Each number is 500 + 50 x the weight over its row's rms, rounded and kept within 0 to 999. Layers, rows and columns count from 0. Numbers have three digits each. The size before them is the row's rms in percent of the matrix's.

# up: layer 4 MLP up, 2048x512, rms 0.0304, rows 969-995, columns 0-255
# down: layer 4 MLP down (transposed), 2048x512, rms 0.0281, rows 969-995, columns 0-255
up969 098:498454509538454452557547488445471573504561502555485532441548517547392408535535441381608452521482512483538562482488457498392466440503592498585554529525489594405503553472478431429460577432451509379494450421497580522475492470533491575510505431531630465524532493495462562524439421465429514541438563484547410463595465508527439544564495473600417477447485534611493463473491417409454527562524460454490529451556517496561468555494565531576479591541537533457537490459472423523520442492492445498518500491461473541476460478565438533571548581390482619508463529437479541494527529341533516485515535548553481501511481436522568441628441438617517485514476614539528520508477516444558493490495573506563429555473536562513466534530537451570431541554529476446494523579527489494589455560496451
down969 101:488568545658507476503488484504500561478454535394554556464494454573574485518465555493486530522495469566526517512478515496446521490557404453495491540481558549613492455580498489438534508493542488559356386435455520531509555423602524535507488464549536548575566530461568473426484464514476518436533443458584545416468478524494505531441476496384588433566466588504518557524583424520540547541506537595502434524580498572522482493536506418436451486482441483345449487599452565553478532493429422438478483473497490578533464495437470477477468549416570589461501568472459575516488396506480405440519428530525488513492520618448398463521603512523352584464635494565530507391517469532521450499496581520493506563483505540502435432520619486510535503542554670466436477529534512453472520500474447
up970 112:509461467518455586494519554457543509481550403502429477526458459502562467469527517462457472557520511435524522532559508418499526422561470420554454451513444589416514528444473428536502606573500446494507537467564506526544475499448413527460468587518457523530341459496420548461556429502554595451432484410563432439592512396503473493483485563501558505480499482503452435508515430461390467536453498464568415429461502443548478474565666487508492487572507488416504544500567576490470506510557525493560442439553493474454487522608406480489531448468524511499495493467586467508486468508488627487502502480469485504510427514562443483450567465498480455421537567490487500447512545441543518479515545516488623599491492577624458620496531498519600557521483475572445433543483442433510555621348574
down970 111:536563514607649490431500447549522418525480493518550473460582506473486523415591490495494542460526591598521440630478462493499498476477366429507517315425477516421548444485559493510602537502530419471461467544547516384568587508526556463465487439532507535480533453454498408487492423422494496434463543473461508519499491492499486449522519436534451439491499519498431551562419518522544563513459527469439543506504440409476478595537497469454439494600534553453462470461440519528477411527481634564460393460449480578561548462416466494487439522566374536604478581464499535516483616517540530495467562557515495546526492459487480520555495486475431556550418579464521536486497588443531569580525549548479398522476511532545522503486448505491490537553497513520542503507446555504492463486513437
up971 102:587501561494513508496484451577537573425534427342526475514459395573476536520548588485497595524562557489534489509518474495488431557508432515502535466562590559461488413514527493449515490433517555535524459471581608513528447470459496466569533530486535548433518467433508448487541512431455538468514464483503504529471426501433554539503437513566517366520521488507485467503427460537487533519509445419433522562452457472572518503536539462589509569505450509460430492515521533586518514370522517459500521653530490558574494476482474552449499440434616525480467467428370525436537540506483598521472430551538455460463527409521535487490527452479500517519573568504430536482530554560475470454516391501449570573503506471584535464532531471514430544560513572491598511636510428412513535533514437
down971 101:529538407449484514493513539468501412516437530547473460478517440489553549453478543523392424494507511521448493473515478532473524549520504450465557489454451435516493501470508513394446496538550525541562494552571446481555411445411448546475535481565507469534475507590524501469524459521430564463381498495469521554497540485440361531561553520509497374498509442420616451583475523497455556502425485552507522490517456499550509443461532650489556546547445458515499427446541462450471446495508400574397570416523509554530461375421507406523618463519518488544452526538429524513492401518550549508448583522448590472410506509546429574602518591501614446464423475498481497499405571488527493362522485554473509467437595401503511499496484489500562589520488469559527433473548475521478553501611541
up972 095:420577495486501472439454578544421523432511450500497549440492500532555531488489598424560495497492568537514470608543528478497481510612519454492450515537433416540395447475424493526508536484574461445426497392571440477570519537598452461493471480487481523487518587521514542476505510652518540514443480489469533507451533541476482370583522532440504550527489598453599388440497460558585443503519496493446527562557555516547560446484435543486520479512511575466617491642601622572459545503465515476481526500498540507462532513465490493511460442457471500506545474529524534487426502550483483531532560508522542513482500538522562436527531491529486513507544445470456572519453522542472469472578493491561462546466518539448474495525537592494591511438504527482441496508470483521456626465555437
down972 095:540549523517474526511383512510517538486515436486631513452532519556451489517490490438490518426474539538474554527515582514485551545527531454521458527435506489440566478472472506398448498457551550534486570491562538588422505505476592525568549532413494441608523483541520500614513458362452572498461508431552511433420478537540564450450461496492512511585447380646513503566490494499472512592482432481499460476454508513515483524547515407561472533514554451492424546526472526386479555556467536504500453473478522483512409439581457554486533476478452516428430532508467519531512451499517543465435462501484574578481482483590463474462513511463733521508628476544507566488390571408517536534419534456395517550572557492492522474482540483465581464528521488476486450545448491517573448534502527
up973 098:494398461447605484518519543502496636490358430410478488465491498527460512514505508492500549477484520534524544462505500461478558552463533541567634420475575521495499546516408523510439510536621593506438472515516572472528521502482532517500592559528457536541521599545504523429536511518529546425499511458528551589525529507558509493517527488490437512519587514582542495501629537387532443509469524442511482570472398455476437517399436540528421520475465517516512495539524488521433567452591532455576495455487507456540531469569467449365427475505535552457499526486521447513621545542575512539486554526519512529667441469513513385440533431585519515587560550469503514491460527561616487552527477449420467483548467615488517429477580535427468432463574488604585457491471552533530545464503511
down973 099:441432502515494492452448485422505511524525481553491519509492523392505662500519407460438489496550494536526496467576477454519557566541395445525543501419524498556481572488417545527485393523429500415505490445499391465441536465564524455540450539541573370570536465420428429539504461522496515541567507409468445554415499494548507504427440501492488473433429542527519378512468550433473531518506472436397509452487476478398534524577481530506618442489415574464509585429420508604544477546555495491476537540551572433520434495485511522529471469485458520450492453463518519564399495496484514505464472548474553434470484477586451525505532490477475541464510510626574523612528503487382389415433599470456523463421456445538542624415510487566555509477476470462586497575520526481392439508537598
up974 102:483555559569493513546528465523513506528553403476415491504416504511489495498561558451484540512492496478593540480529595550472533563549450425487494512445462576495565433462526552403503451570512541423453537495459544552502608546456550535566509532481504500451493427499447509503524521474506488463502419535541508608571389536556561671541491493567510490496463458594418465571455453430586554541501499421534558487524522553445343432478522414531561497474511436525518527560441411549478410426542466435507588551514461499496525543530401474534548530525600487518468474624468502575523630560523492556519481488555542425575537581516478482519544433578519478490440488495516450481544553507550593586544551430501436534519503510481449522470614483515523524563513505463481527582525466441530511486428449
down974 103:428525479481526520497540544522503532545476458490480525525506492555547450510412588536464405518516475542549430491437499523514537521447463596470556454503538541456477497580502539492482404514499539482419566480486552456495610464473519528530616447502503448492513471587495530451406400566527542631503557462504494458558546538553472528570509492424471410455496406542482468524451438515511493515466528537588446463563480408530500615543525448516615418501619455456594431554466522396438539566536448510427539440469499445418483480573492551580556494470465477581532544429436513525444454496473374563564465538496483491456580534553530542532470353466520491491486538440457457542484444417439453510524506459514497455585543495518546554509395417485486607419453499530436460448457477417461456513488575
up975 102:545444389500571535525564456487484472533455502531665465482501450529486521462501532636469425506494528570536461503513446497439554516474520418523479522546480468507498511501441524602444555358591526482507511500534542488571468471477396535514527460528510517387495462478495477445532456554433489491489463485520542576599560556491385491377486539510595504530531570472533537444445507436564374484504518549453515489440443449471467452547405484642365535480523481506494555562484483540484487484531550535426368518538407541545581525518498570536513461387626506462515493466411501496570492465561569537530421464532552468605504392518521440512426456531460554569583498497415517476445466481558480582525427516546661423487483439566491371406492510545550465443515417518534481548548552649431474512504463
down975 100:447485533483527605547513383505583471498480580426488530406478478447430470395496508609536488330475432436467488561483445502508502475445502353459505505568497517533548499507451484441554528556497501447425493436545432477512493529491547521483475549510482559454417573480435648441456535501498523531445496528508559491479569529515409443505541487559483470522533463559519447570512612490476579609456577571432452536502462445546507523475517519550493487477594521421523503506454438502406555501493513421519522494427549434441529515535529471574487523499459445511524507437453525579663468520575441571568527531483465541427492490504506467460531490478683517523521496478426543486521540508516491466543455506488466550528562513519536481548355458471464480463531602397441553482556488460479534446486388
up976 098:597476501441588509495572540553491543540412409487612475466478497510490521535483452404582453585536511508538473544525473509503451418556497437525499474469380472520510477555570551526476541556571429526532429446471509445475575535438474436502523431557475508483506535464517603463543435461456443565511484504552468537613485421448520534439388471541551577588449461468499600472503476540542465526500474524444439485490495522546455539493532436481520469456551543499487374456396490504452447490502472503522444471516577453559492479397546513396507415450511559542522467463515423591493483537462464529473468487583542545475551454535548535493378457564477500480551503500478486487507568460598447490430394493506592460508454354510497449486480510469432433544548537542443446607423459474494486552542461
down976 099:472527508455445525536507454475515469567437458523444575447481493519512587468492539458354456477471572434531516544585554500494463472541476448523504448462535446557603490468469539527393552511440530614647531453488481411503521473500377478467481388489554520488484483464497583494520536515530486489549405458449524488454508542514548450546541548509525563491480493418498561512450558485483516455460499526521530430505477497473525483468434507511475547537439551566449513490561492544509513511454434469488487559516527511477440504462550523521579546554594527523470511537430455450469438597491574383545537515463468528396396574387485440471502580536563441379540522531563564565563436498472487626495533468516511608608494469483455442451470565432604535434482537437528436470496459504508493573517451
up977 088:487504427407496525441514495441519488533482569433566547512521540490532478516503532566496461482518425451513468542537485554472548492435501565481581508472503533537450454560481593569540522506557512612550527517546551493551452461515479442530578533564494495443506439576464533492528586514485499483406482539384574491434565569545438443483580488504575486570623507498440521413520481492465417515446417552503578609548452447472518551414435390600561560594533575501532452472362481550532490451509490433606482544455577448529507448459485446515442543565484496552539478515465603550460526577578588546501503523383501469472498499426505452481607505478483555577490502568439450516581512489492470548528528465572418474544533473532436455498457550461545429547437521545492467430486419637406443487532512
down977 085:522473471541518469458469492596455518454573461481450575524513420570459524501472518547562498475501488489503563466480474460511372547513446499455459496538483555422458469443497485412566573444502420444536356434467423530465575544455537499436493507458489518501537503552519485570503424521463514517524489516639526546555423429435488507487486488509503411482410453472532499556562544564585559538515445516448604469542556485484487492617511500518524505430545453450533439493509530500500468506516506562497459494487484524468505603448545535521448486461542405386437455471525450536551508520421456530407535516599468505497520509504486345495489482533563592458455488456520540471403407477463608505549530512402476542584572488475530473524560471465497538587480402501501534518520552516549494499471464
up978 113:595467512442508471451524515471513478468490491464604503416491481522525506431476488468553472538496516509543452543572471486608463554547479508578558490428421494408553541432442519418636512371493515554413488573505592524527474528514520474467418467490502516529458483453461591534507427600473506471464552468478546490721426515512510510439503497503543473547538522483562564491528502541583527564557527425417534534567520556506468510498489546535478478566522458546499504483480522492430510472453526371489438526514555408442474523510435429443567397422510452527541458511405479547486525565530482518503485468529511489537453524480562539625513422532488482491512465484449556445427537521487583487483497506473499539537496435537437465460476484393599468492489427451416480443501519471556541573425502
down978 113:535513498468510497552546418491454384497488554471502457463528435550515539520539467468439525482448509499497527495477536511452458498518400609519541471489494459447519566531447514380487488551500413428511503513430448544521523602514428598594620515502585477534482483524489540515559544462539577461452554467449451489497546468523502470521510440461569485548459566470483562551486454575472431425430509605513616439526447518550508540501421551517585398455578487438504452588466528529537487614443454507468591475485469512594557423530542503507483566519372499506519541536532450443528530487516498548503432529418534515466498493525513562522522505425401402494541501555463426473544464380503472543541508473391567520426586550467366506477463527536449496547507469421520496423554534577457508534484576
up979 094:525520461479548491522565440405377483478422502465594472519491450587491441429399393485548485456542486646502507455566453379534443550490571538530488545476510530531473466482427527460405489445603556488449466467507522527441547513525439501525515405507529536473463503524527497532425560502504522445482483404451460454500474394471489509534501506542477545522542485506510515501572424406433489515455462388451537456461419469614486535471509552504598565556450508453482507516543429544464544513491572480503477504455472469479521495441556478474587558529432473484406459460461544562470531413580513526529583518572478499573568510529572505452525430625448443498578474466520509437455406459446666551512459374459567603566521511481518499458521446469589533423507447528428513510447429471515514490476519
down979 099:540501598499469587515528512509490491536469536555565526481553545423571466440558470452632532477513539512511573514408477550501437592402531513426433530397512476392488493505577556519472446588492554526539518528476435541491600542472469480471471466455518428502448525565487590558445509452419471504489509441495533448403509487593659455451405393465588510500467506443480512472574525564516526468491486470469461477417481534555550480482574433505485521502475446531508547507506489463578492459521526532404480491476508583509471528557522574450465485503449431424480497552450456507491447431528456444512502535540500556389436485614411457554475546520685474390403523535600520492468438466456482497429492522540524527566513490566615552550378477556407384512518368477576458571418500469517471459511422
up980 116:567533486525515425550533528492437486542534373463489395486568424477594431589511474512510548531491521560549454559543561436518460523486455500548518547487501513525505529447549469591500460477499560450503500554514515464515481492479347406557452509553478570523401470502443574493454522497544593534503482376585431489579520491557505525491542568503459505464580576478578576509511497531545556571470383531501466488438441478544544467504403466438508495551542505428505511514466511530437492479553557442506514493482524373455430537452444456442607453515504485480532446577502394552565455535488464583503479526477502413500567406450438500479522630449494510467526448475535468423500519456552474607511504532540500542500427438479356468542620488470477486479493395522468555474549577493502469605397426
down980 112:580414548530568498421508467535461506424492596473558556581534553614512480541548570538464543504513537502474519470439505468617439430453483566493576438505554467485468431506509441542563553491528497616521506454484465471488508585482414577429479435529557566551488483619592536503473511496521486495450564491521487417540540501492469482525544465507448454462530501495593565516408415442524478527492543562568471550497460545487529481486524450437472556474505440528515468425462465512504498563487540427515493483402572578472472394476501502571558425477499425480485553500476442536407467535517525386465470509539525510470551434474423497390453549447468368498462519494507422436446369510617475528634556572465524441520455516403569468577506475551525493549507401623449556530468539530375432485488588
up981 100:545486459506543504485526513556517548386447489494449486389522552513502527484443508407540541490460515538565472493508451489459530541503505445523490460479455439562424447558496518488474582551472472540467560454498437592492540560494443579543531421552391607452440469497563460535560507534520544532407424529426550510476556535577413481475517543474472488467489574458478547484445480557540488513548534528423545493478491516500404533465426511525476479626487505511560357509403464521543458503514463515478448582523580473452548544505545468517635526458453575443410421453391468509500500508477513494579447506435434523553469472555573501492552458551471458480442539419518450598611500424478498575513372524478496427515439520502481501494483488451582453492550481543429519523500549582507519441557489
down981 098:521505496514502468524465554508554511449494623520466540467531448543448607357461403633482578506426490552508507446513474568556450479546459454415482455464494487579443480392515549400459532573514549558430608490517470484585485441483507496487572559507507459490608457456451487529518506451488617495504522505486533502506495435448462522473552373442542467571477530522410531494545509518535537547493475474530464575472557513587446421448496493539463502446478499493534503554454519432417336513509543614511507504518491477510466457493508472547615572523382576519406503471446454508441518555468539454473461534442453447476432459569539533514437507606528534478572524510510543499556524536457405514537446507475419512623478482489553487495430529520527525479496506528435449571477528419438533509512524
up982 112:593453406470517516473480561528430407495529547488508513511421443508536479425391489445508547600576379474558514554579512474400529418533495502547488478506466530476540533503551431553486621466474467532555483591539453510503488502420553516474525549501481558515539461447603556572414453503422463487386452382544458511587611464546538503483476506553486460440479536549534568495493459579457549446437493531529454495502450568537489523589632532454479521457484494433461443449508547500421570540459481483492482439603486436446513511525613466488571408389509457425469519480540473524514538569424465587495506500467444516494460434459577485513484504575471556503528462413480514504586538448469488542528539468421556512541507411512449480409445543563505465505473438471484515502543371506484559599442503
down982 110:397451547540452469542478565479458498465516512470435499465506450465489414476452500471484589565585495581560515480466585571459479450508532408473524457431494440495403506465419635535566416474566553412519476468466482540455409584542568484543537427507522445453520502391496455482504411462523527473487605470455504505490526429494455610545520530479492539520475440527510570449504601524550481496509505471471490429497514529551543582507493427561481500526454473576433533518534469486483484455558544420509476606625442543467472559492515513625560474477404389580517462471562568362475453458470469458531507517526435432482453539562432572491615472579425489573512499514535536457478491479463430431481563549572486482570490517462550530476509581544499545520447482512521517428471495416576520466525554
up983 094:471449493500416518451506558485531582477489555502614533436562533441499521519560517478544468503554481526574454390598485519534518460607576485490489571564540585528483435548536545626483482493553505512390571617488572409473468471517502471416451452541577536531407600561542540549579465537507487504528478465555443567522451509519551498520410533483526507637542518504525523500527466488522484421577598471503491491519452518493430502475493458482515483494517470530450440481541446515511515464511514478458544620478658507393569566452505495473487448568473460540554502419451456454402545530533566525501547597499530456550470544454573470544506503488470588590485451482424410520561513468470459518455512489516509459507483515502451499470620560539508417556478534533449458504523458478505477459470563
down983 094:543492478520384615498498332557511504513526438524439452558467490449496455499418463459529453452472465480477483530454472478531562520529551466517437405552431518510509397540516449478475466524503512492497423494505465495494505506569546450525528538438573659538470565458452441531577442516446447463509462481510483481553532550487479438483443439549536419639466496486444452536514529421437442538512527483575470476515540500516565531515504529480536602525593423550515468552505490298496502502507420541528462491448461459474515450499490640497413451446384494571571514492423428541496484563547449463467501455519472448494455422518555549485575518490462453439493523481505476494496515449515466496421461509407509494537523448462561462447559471554468520483540526360510471575518577522516567541480522
up984 098:473483512515450481473519483485492426482565413502497489484443545474559488501518603493528580493490412566599522610570546439516552567545470599502516475480447504495512487531459424462509537532530479532498388537479562542499564461513396516496459543540446563576509599477496559495362520489511600513475532437512390500449558471480439475602511578503478498585507523549462480451470500475515569629430462463553580462438496519445488592480521464440537519455577550443472532492487585586528486467492481399461481494531474481465563503379481413493541467429443463509431551580472482534510548533534544456540455593394543487500471582479513477509546490509500536497402611484496482459522569532527476427513552514518515433453497493431481387469638487514400503544514390511444485532559495457500499580348497
down984 100:495471433472565549459473499517582535501522552488517456499494590497374439581505454546498582404360432442478466471574498549530395414464506417518464436412488514438476477531491463426477517464460590461537484492456491541520521564434468491474480514557407474512473462558419492518583509507549406520503520482512479481484421504528450456494455498474488327488532517544556521507430536613451492551507457487512462508534517544501450566577518435564409448478496507521579583568505502491492522501551567438631495383468445414476507533528523539611475439473483557528507488430513497473471537436411445473415450493519492489411487556415606557542463525429534517468537493497494450544512571550518489509515463568508570546420532499512387474548503460540455392486511506517540474412584635394585552489520535
up985 097:552423495459537487460553550453461499535428480487588430508463531454606478501476505548477543501547588481582467559544496485499426550484569453507452507468519537441451476475536530575479507546403455384415506453496516553515455671576515557597561529527478495350401506494556557448488508457498553571417429531464504574519542601545562520504493582479522475504452554532516492491482492369524548460525461531499473488471525442477502483519518514592555591480470523584456428555539524515527408419511489504447432604506543449503436494416540524496590464573578581462574540483447552447466513343596518499553450564513498452559466463502490541530543486446447458515534420465484443437478474495461512509510432460457548467490489470466419467533521453572521355549488517452563440493533514537446554460536435
down985 100:505462546464453544540510526545464458460466406546413421472610492507446522438542474505498437506467447560497487522514540504459562516414565445366525499434482490548551520445555539489502483491497469465622507530514475555519488560489415520394502513622531468462438463490662550430588507474506518572522480557477449539454560523431445395491486414535563587592513447502627513511440507567463508473475487517504454445495478439509573570447442524481498505449480501482541513549453587544616452398551544548490503473460496498436548573574540532536453516584520474569443471556437503456522475452511456442516481528568563442492503459515438489511521520500504413520515446418480436510483470416579586480484514556419555543518438484438524561469395527550504388577445440462476477380461547465457435463503580
up986 098:538556435538496393538532391463526489550536566504526442496514481518612535604363450451533515537522471572536420556495446514573599501488624380570587445584425525579455473509520526552498433511530480553435510492569471466496559532530348513547515568475480569468613546498340529490476484474548509528461575448387440566461541501479552483555493569501563459486495562489465508543520489466453557617510493534494497604434510499449535493463613518436488511530470556477501443501469439430591465536488500546433440499524421480465450447399489526470553534524597465501533460539518448396420506508482412504535505586382476509500492563481526408524537527579471502513441479441409521522574500474509571538477435475409522514434441453445560482507475519540512524457518470616591424519529510497563504495457543
down986 101:450510535542498567427502498492521570510573604463510444411418522538430499604494539452495500570471435525495412497482568522461477536551532525594514456532522479512429436537530461542420476557480497522522494550545473559435467434427563460518454492550455522503492532478528427513593458530493582427486539462444526536568471458498426464578525551519473520374509511548504537479537433499533469550535494468441429514517486503523492503453470468436570527447442548513417554586432460532562531475589439525476448457600470530430534476560518448510409580446616549463500477548506484509596467458471499541522479512427444437541438536531549544502414509403362462391474495490587451543543564521525500495461503525501496591434555547500489570480604588457504486560398529482561472489550418505519484440411507
up987 100:513470460491461563494517427620472518577485423489485447495435489422519488423437546422604498489564462553493432480502464520530502539513453562456523512499520513488449518378548565463533506474519570495438448478508537402527521494584466470583592495486511513471532440457596440372513474545478515489567549551448382614542469502403470484505548500502475498470437512450475507570507467430554536542491510525464577604472498436441480510545454533397489510539448494447487513509487631442425553450496522469507398452477531518561539468580390487483515562592485527445500546595535485543571555473513389463592436504510660500510516496499545530526552513377460632511534439541469519481497450514557554455524468394428487500505559480503489477474506505471519481528477509495568579536453545519404529469452449
down987 100:476542572454398467493437595500569538523447460587556473575489488539446481492469550479414507507442519521422460526516553444535512544465548411462487478490442466443446512516458485510516489513543463475530526447586565484460524451530447608486575490538461377609430498476524482548540509560569492390485472434518518512485451519519523395575416450465488518524537559436485514545602431496561427523507544465507485477452438598461491524500558455442401493611524469523427480478418411542427541484543557482492441577550603532541449521474474547596560579518474533430580625459485487521405508496527490569524470516441471406587490495477573463467535477505495504489560576503607534486529465519477584498503420485556498432535509465488502512501544527497553491562463499546499451489544521524481553523485547
up988 098:496570519548523401509571537497566575398484460558404449474503457526447511506522514475417490519573504515526556530431472535432540499517593420559475452500561441466502530489371458532574561422475488392473482506561548583490487466523505454509572570498427577546428593446534460506447446468493562488511481551590567512490473469426496552641436476581431495358453580527429439438507495542568618541494507490520468499546587515649506555500374494480527496432524506509507540561451512554522446438529488487481412497469472566566556528493426445499483431549536508581452447467416573470467533461583506448580501474425496539465500564526450514529501531423510541506549516563500479498536660506516473452542495447510561476440526462485579423566592451531406516523592454431521498466463407479483531437528460
down988 098:445509455489440519574561513465513533528480509488534499576407575464534572496448559465553536509511523512517562581502389499535562504438512594511506443467430614579496478475494481521476473501544576459439483491446493511599455533534435519499492511494492549453532473510447596503445527504570398512461459572419525496429443497560506548471544512493511542515466575494536502481447589499566507631527551444433408490583414386472479538523567481482498494498487526432546587466502493506470492478454558460505474537527492532599435520557564578500466634502443520497477435458439519469479430537505517450543458463542504480422557550509475466572447505581450599370475554484498558464465431524447535502444432496487475549512484502589531409456466499430509493445518421492468438533502529515499494529600455
up989 099:456493468484532513521515511495528506476500469414445461574496513570521513533564408477482490534527449530534538467471556461546462564503528475577467451522479568389549464515458528441452420470470518548495482503527531628470618496529537474493543560529500487434486485458455414499497555471504362560446512405430451482448494398464461525491548608516475476473533465465436515468542454477566549455470504423416490535537489579551562477498490480507546462432511357486491472563481480500529488382542463408451440538486499571623519500484412460505530450573491539527426508564493564530511611507598482578511475559582551404515502548501469448487551547532471452502511489514512511387495609519579529544582555542534401490526486538407455454483487554515466509504489461439551510464511508398577506564549544
down989 101:479571437446462575558466589519567465632527446578589504529463491522518479530439523562564421514558487495479483398578521547475534443463478396510517420526499473413495513545559486472409448467495459491554516488460471432555479588481514627432546565548525474560478507533459633429511440545588613524504454525614578497481448557472512526541507435503472516568489575423554539472575491526522540519515500475505477469474500494522457447446427399473473458603462507543553503547554472541514520522535550511490473455536543451528517457476506450479583452417496461445476537477445467563476475404503490603513541397523525571570461534402421483459578380504542491665479476544487501543506463509470470474455525463463511490519550471569470476462537522538545563419442437494500441424496488467487494444501399
up990 103:535519517455574540479585452500563551567534480445515514481526480464544541382409499508542444540404504549600525485508569423535483487495517466547553545588454509493420517433521527564471469476502652564534473624529449491508479644544443460544521494544602505513504463529601506394477502459388613449502548513523519465543491530508527516570520495520427583518508580543547518540597465486584562538516521482479515465495467434529460517504363476531528531519445571452467448575524455484499478390535580451567443589525617473475593489542551372444450472489551448496414450458558483484429487549541509520488460536416468448534464501410509515623393466518408663480433565486467612568497479476593504543511503483465528458490422523497459502482587524468510428458566542468541434498531579501462461556531502
down990 101:470497533494499474547539464500547441486521554525463644455507535519517515465520450417534469473563486517473560527481481444485483398493456448483499451481453496405505465562404471489613555496422561495536414493529539528545557544464491556504512523506433426402478499483505559502413487422483517493465492413527447512493427502471522520565452383501568451531494480521517451494501647556480408548467608513453522564537388499543514557617483402517474491515449507461456535576429490494497431575517577560507563548436550502424429523489482504510485455435415440494508502591499503492465568482453545492508494481567497531564431563498584468520465529480471481539452524547407532479503384477512439516507490577391484485455508424528491493406536481497527612503405492542501537506484513587550468506572508
up991 102:477499581528512524423498574526507562516548563499616476481553514534597534458559534479563537540473502406575445586462467542528553460566500526520519461532478658493436414399506619539515504550579573505555428520526486502630444550547506563457478475507584533447561556519555470589519441472471483534535386510476455475598502443505522463487441511583511582503581470554543539493557483482559387532525583490517407497480547475509434444433536521610589537474437417529468457524510455505546487497520454494513515450569405583497577459431472586450493475469590532445475391496523565449512475441531552491514417498405445511526475477526511473503562498646428474465453369444516496523472439487530580545465514516549515414450445551463460530506515458505608491550512543561488535485558462454597561552387562
down991 102:458478450460522564445432545545447485613494555459529520462537471497533549539478551493424466463405487482505494521489489551578592481525442365511464428463590485535500452539573468371572405484470532507411451510554553466519487610487486444466488507398497470477554445520510491507482442501495472616442492464574453470487470463542522560482582448492462478461482467533465488476578515535480595548424461469534468470468523368455565505441587450463434565506613456451493493472511502510601458514546531550478533495515505572455521435446493461486593438497464464525507548464605528558413577508506611473535471471535496545533350623518487570593566522557573476543447453487472551409516528453539477527596481486414599476507494562338491505468495403471456569479503474503504485511500550472545485574522487
up992 104:443528501545529405502517469560446538503606462491490504582454430507465536447487535549526574557475533517557553580511460529541452513538517497474592538385524576468441477457457511496478469396401581518432476493576477432512483513420524502516561464472366519457471526446462403463458498498447475619479489390552551539483467526442428507505481517497514459434530588439469518531610466549516469587671546470399506526535480512499413542467469393516533502500517518594515498519509438533555431432582475501505485522535543488542574488476465511495545494435485519570500485497485536535490495478558530464450456485525544400430448450526480496434517541572457514525564519556479452558502542522510470408483480456483414471529468471572487505520558571524461489531450475572572518491467414463415556544538537
down992 103:508555495501471428500483499414421499547508590407525472468517534484517422424438542475526430562494504486461521449524491504410446566489437452439449543522465468467490493475458499495517495564389529531532464505470448532553536498538465543525482516491513482411544523500537557529478496478471473428483423497491482496524494479478401567412383520454438539489502482555434516523472552421596464435480657535507524550530447510512503550508572575451545439537466497472442507546480426470513554452485536495564422464501420478561504475538560451526502549470472484504500543464438528510448512405455584434508432471480468481568515521510456551490464434608378490547526513594491436622458471534544546519534428585482540499484411540497577485546471471527493506491598475486477529554517448406542548550522541
up993 105:492514531446497504537498519569447494532426408561425462452456505507519455559443544456583420549445480574449523492525568454412507468526567557468584520468508610490507469448446520485488538601479511510553533473456532460505435557508532505489455435461497495553515542510510465474528502586497552471454483493537497523464513553510477505481480526477500518608612564498470530636516384558484453469449494436600563540479462482536498503462508494492523572537524517478517442511457454505444509508559505443521522509490501538528495544528420411440510534480534542558446483494446502610446492489591575543596507537451616524534542558468489516474555521405523522518512524500497379454488509528462499433490497456577525592563468531543387473470566455469624488415503535624428544481568575493558427453576584
down993 108:443535470524461429568460554479641577457459480475588419496463471529534460505516588407424657488544489485422487541454559516514412479490527472556507492463566461540539499529537556476546495429601541535421417493485513453529500549459468438496535421584512501526562515505486517597529498400426489513534489555508477569566453485570446461493408458442543466539612461473476481436469488505453411534467483508590338441584460484494518475439476522472475492488431555436448472547439413489472491499482565477477526415475519488546464475496533512555536466520547544557550496445536547459591500492548530456537445464472480515521534576419535580553532539519460516567419409552488466550515455522518421475478446546507533415406373490630562513508418529544507600402507565523534526409494464477491508477520458
up994 101:563474545438439529486535490515464450409497564506524504584373500469494481505452471498653592517474505371515498524452444471511508482412475487460543551396603577501480468524507530541602501551553534395564416513516553457495443608464435537523460481605508517477485506484532630512520566563542458511450479511513377490500474503478511568480500518517441543557521484451576488641522482498417484611459462518443429553343519436483496465460559467489465522577535470526501538490366473454496455515443499532520533482467518536411466477456522491479508542498587497474470464453579609467505548492517538454441533571497421528467463568442506393523476476536499608509451459445507430470519471470523433499517554539425418519500463567627460456480493490635438435447495465528470520539542570479510546508532457
down994 099:471469468487540537487510599483421447518511525542504562467535514419516586465464487545419487431521588563526522410552520470472555518539485491457500547479477476491501568495460540512446552509483454631486522477475583476552472591467474470531496434468448531460470497549495475457490469505516468442556489419473555568517489517476380530473432503488524517443513494559505589472548521519581500512541535540511512430553494424458575539522490504486444507375475477420462539563584602488512523433601521520419568521427527556517495507452495510401408435523606452589514519455427484614558493479520414528524507450508481439584535483566576557474428513457479427509475478491477584543506506544490461387520408469615481506529454502523593487548510522429489457419517552526435554473480489479437560498546482
up995 098:593457460559455535543576541465469484458496494492479469498553471483508494420533496480607405528615506456555534474502488537479543491527457500476542480396580550503511561591451529481553510477563596552542540515495556432469513503594466479604495460471534617528539360427529490535492539490485580564490541515395542479529506430546511562546438509578515537557427507486487510501473534424502482479495538464584565467470442566472490407446415594422526464483481361466491432552438465572528544554566519541498473510479541501493448560611481516548529472532504459505478505502516530505497503579491494546469507540445437493504484529593570537524598538510526483511475473458465470549575503430505532477434537639598493517559439568619460520419568595508606431578520481475449459556478509565488501433456532
down995 097:482511442495560472471484441516548516475565507613431505445496562521454479492466452443433484450536487408432510482529502494575440511413567536494441587575486525559468406487453483425388485436483590446464445510501461470465457506518502541496520561574534432482457527414481512495486455480462411458501497510504457479515616534511479442553524494505508579521465547634480555492457535515440497501487461558530528430525556470536547522474423610534492560365547530492544441503499545485546522512441551462350520547529583406500530528480567463535442538478478557399553466576538488468502557542497515543563536527449449530569414399562403510452508435566630537531479593522605508438504516585470557558559459488479447517483499474521560496439451477533479578458514560555435510457461581491472533470403488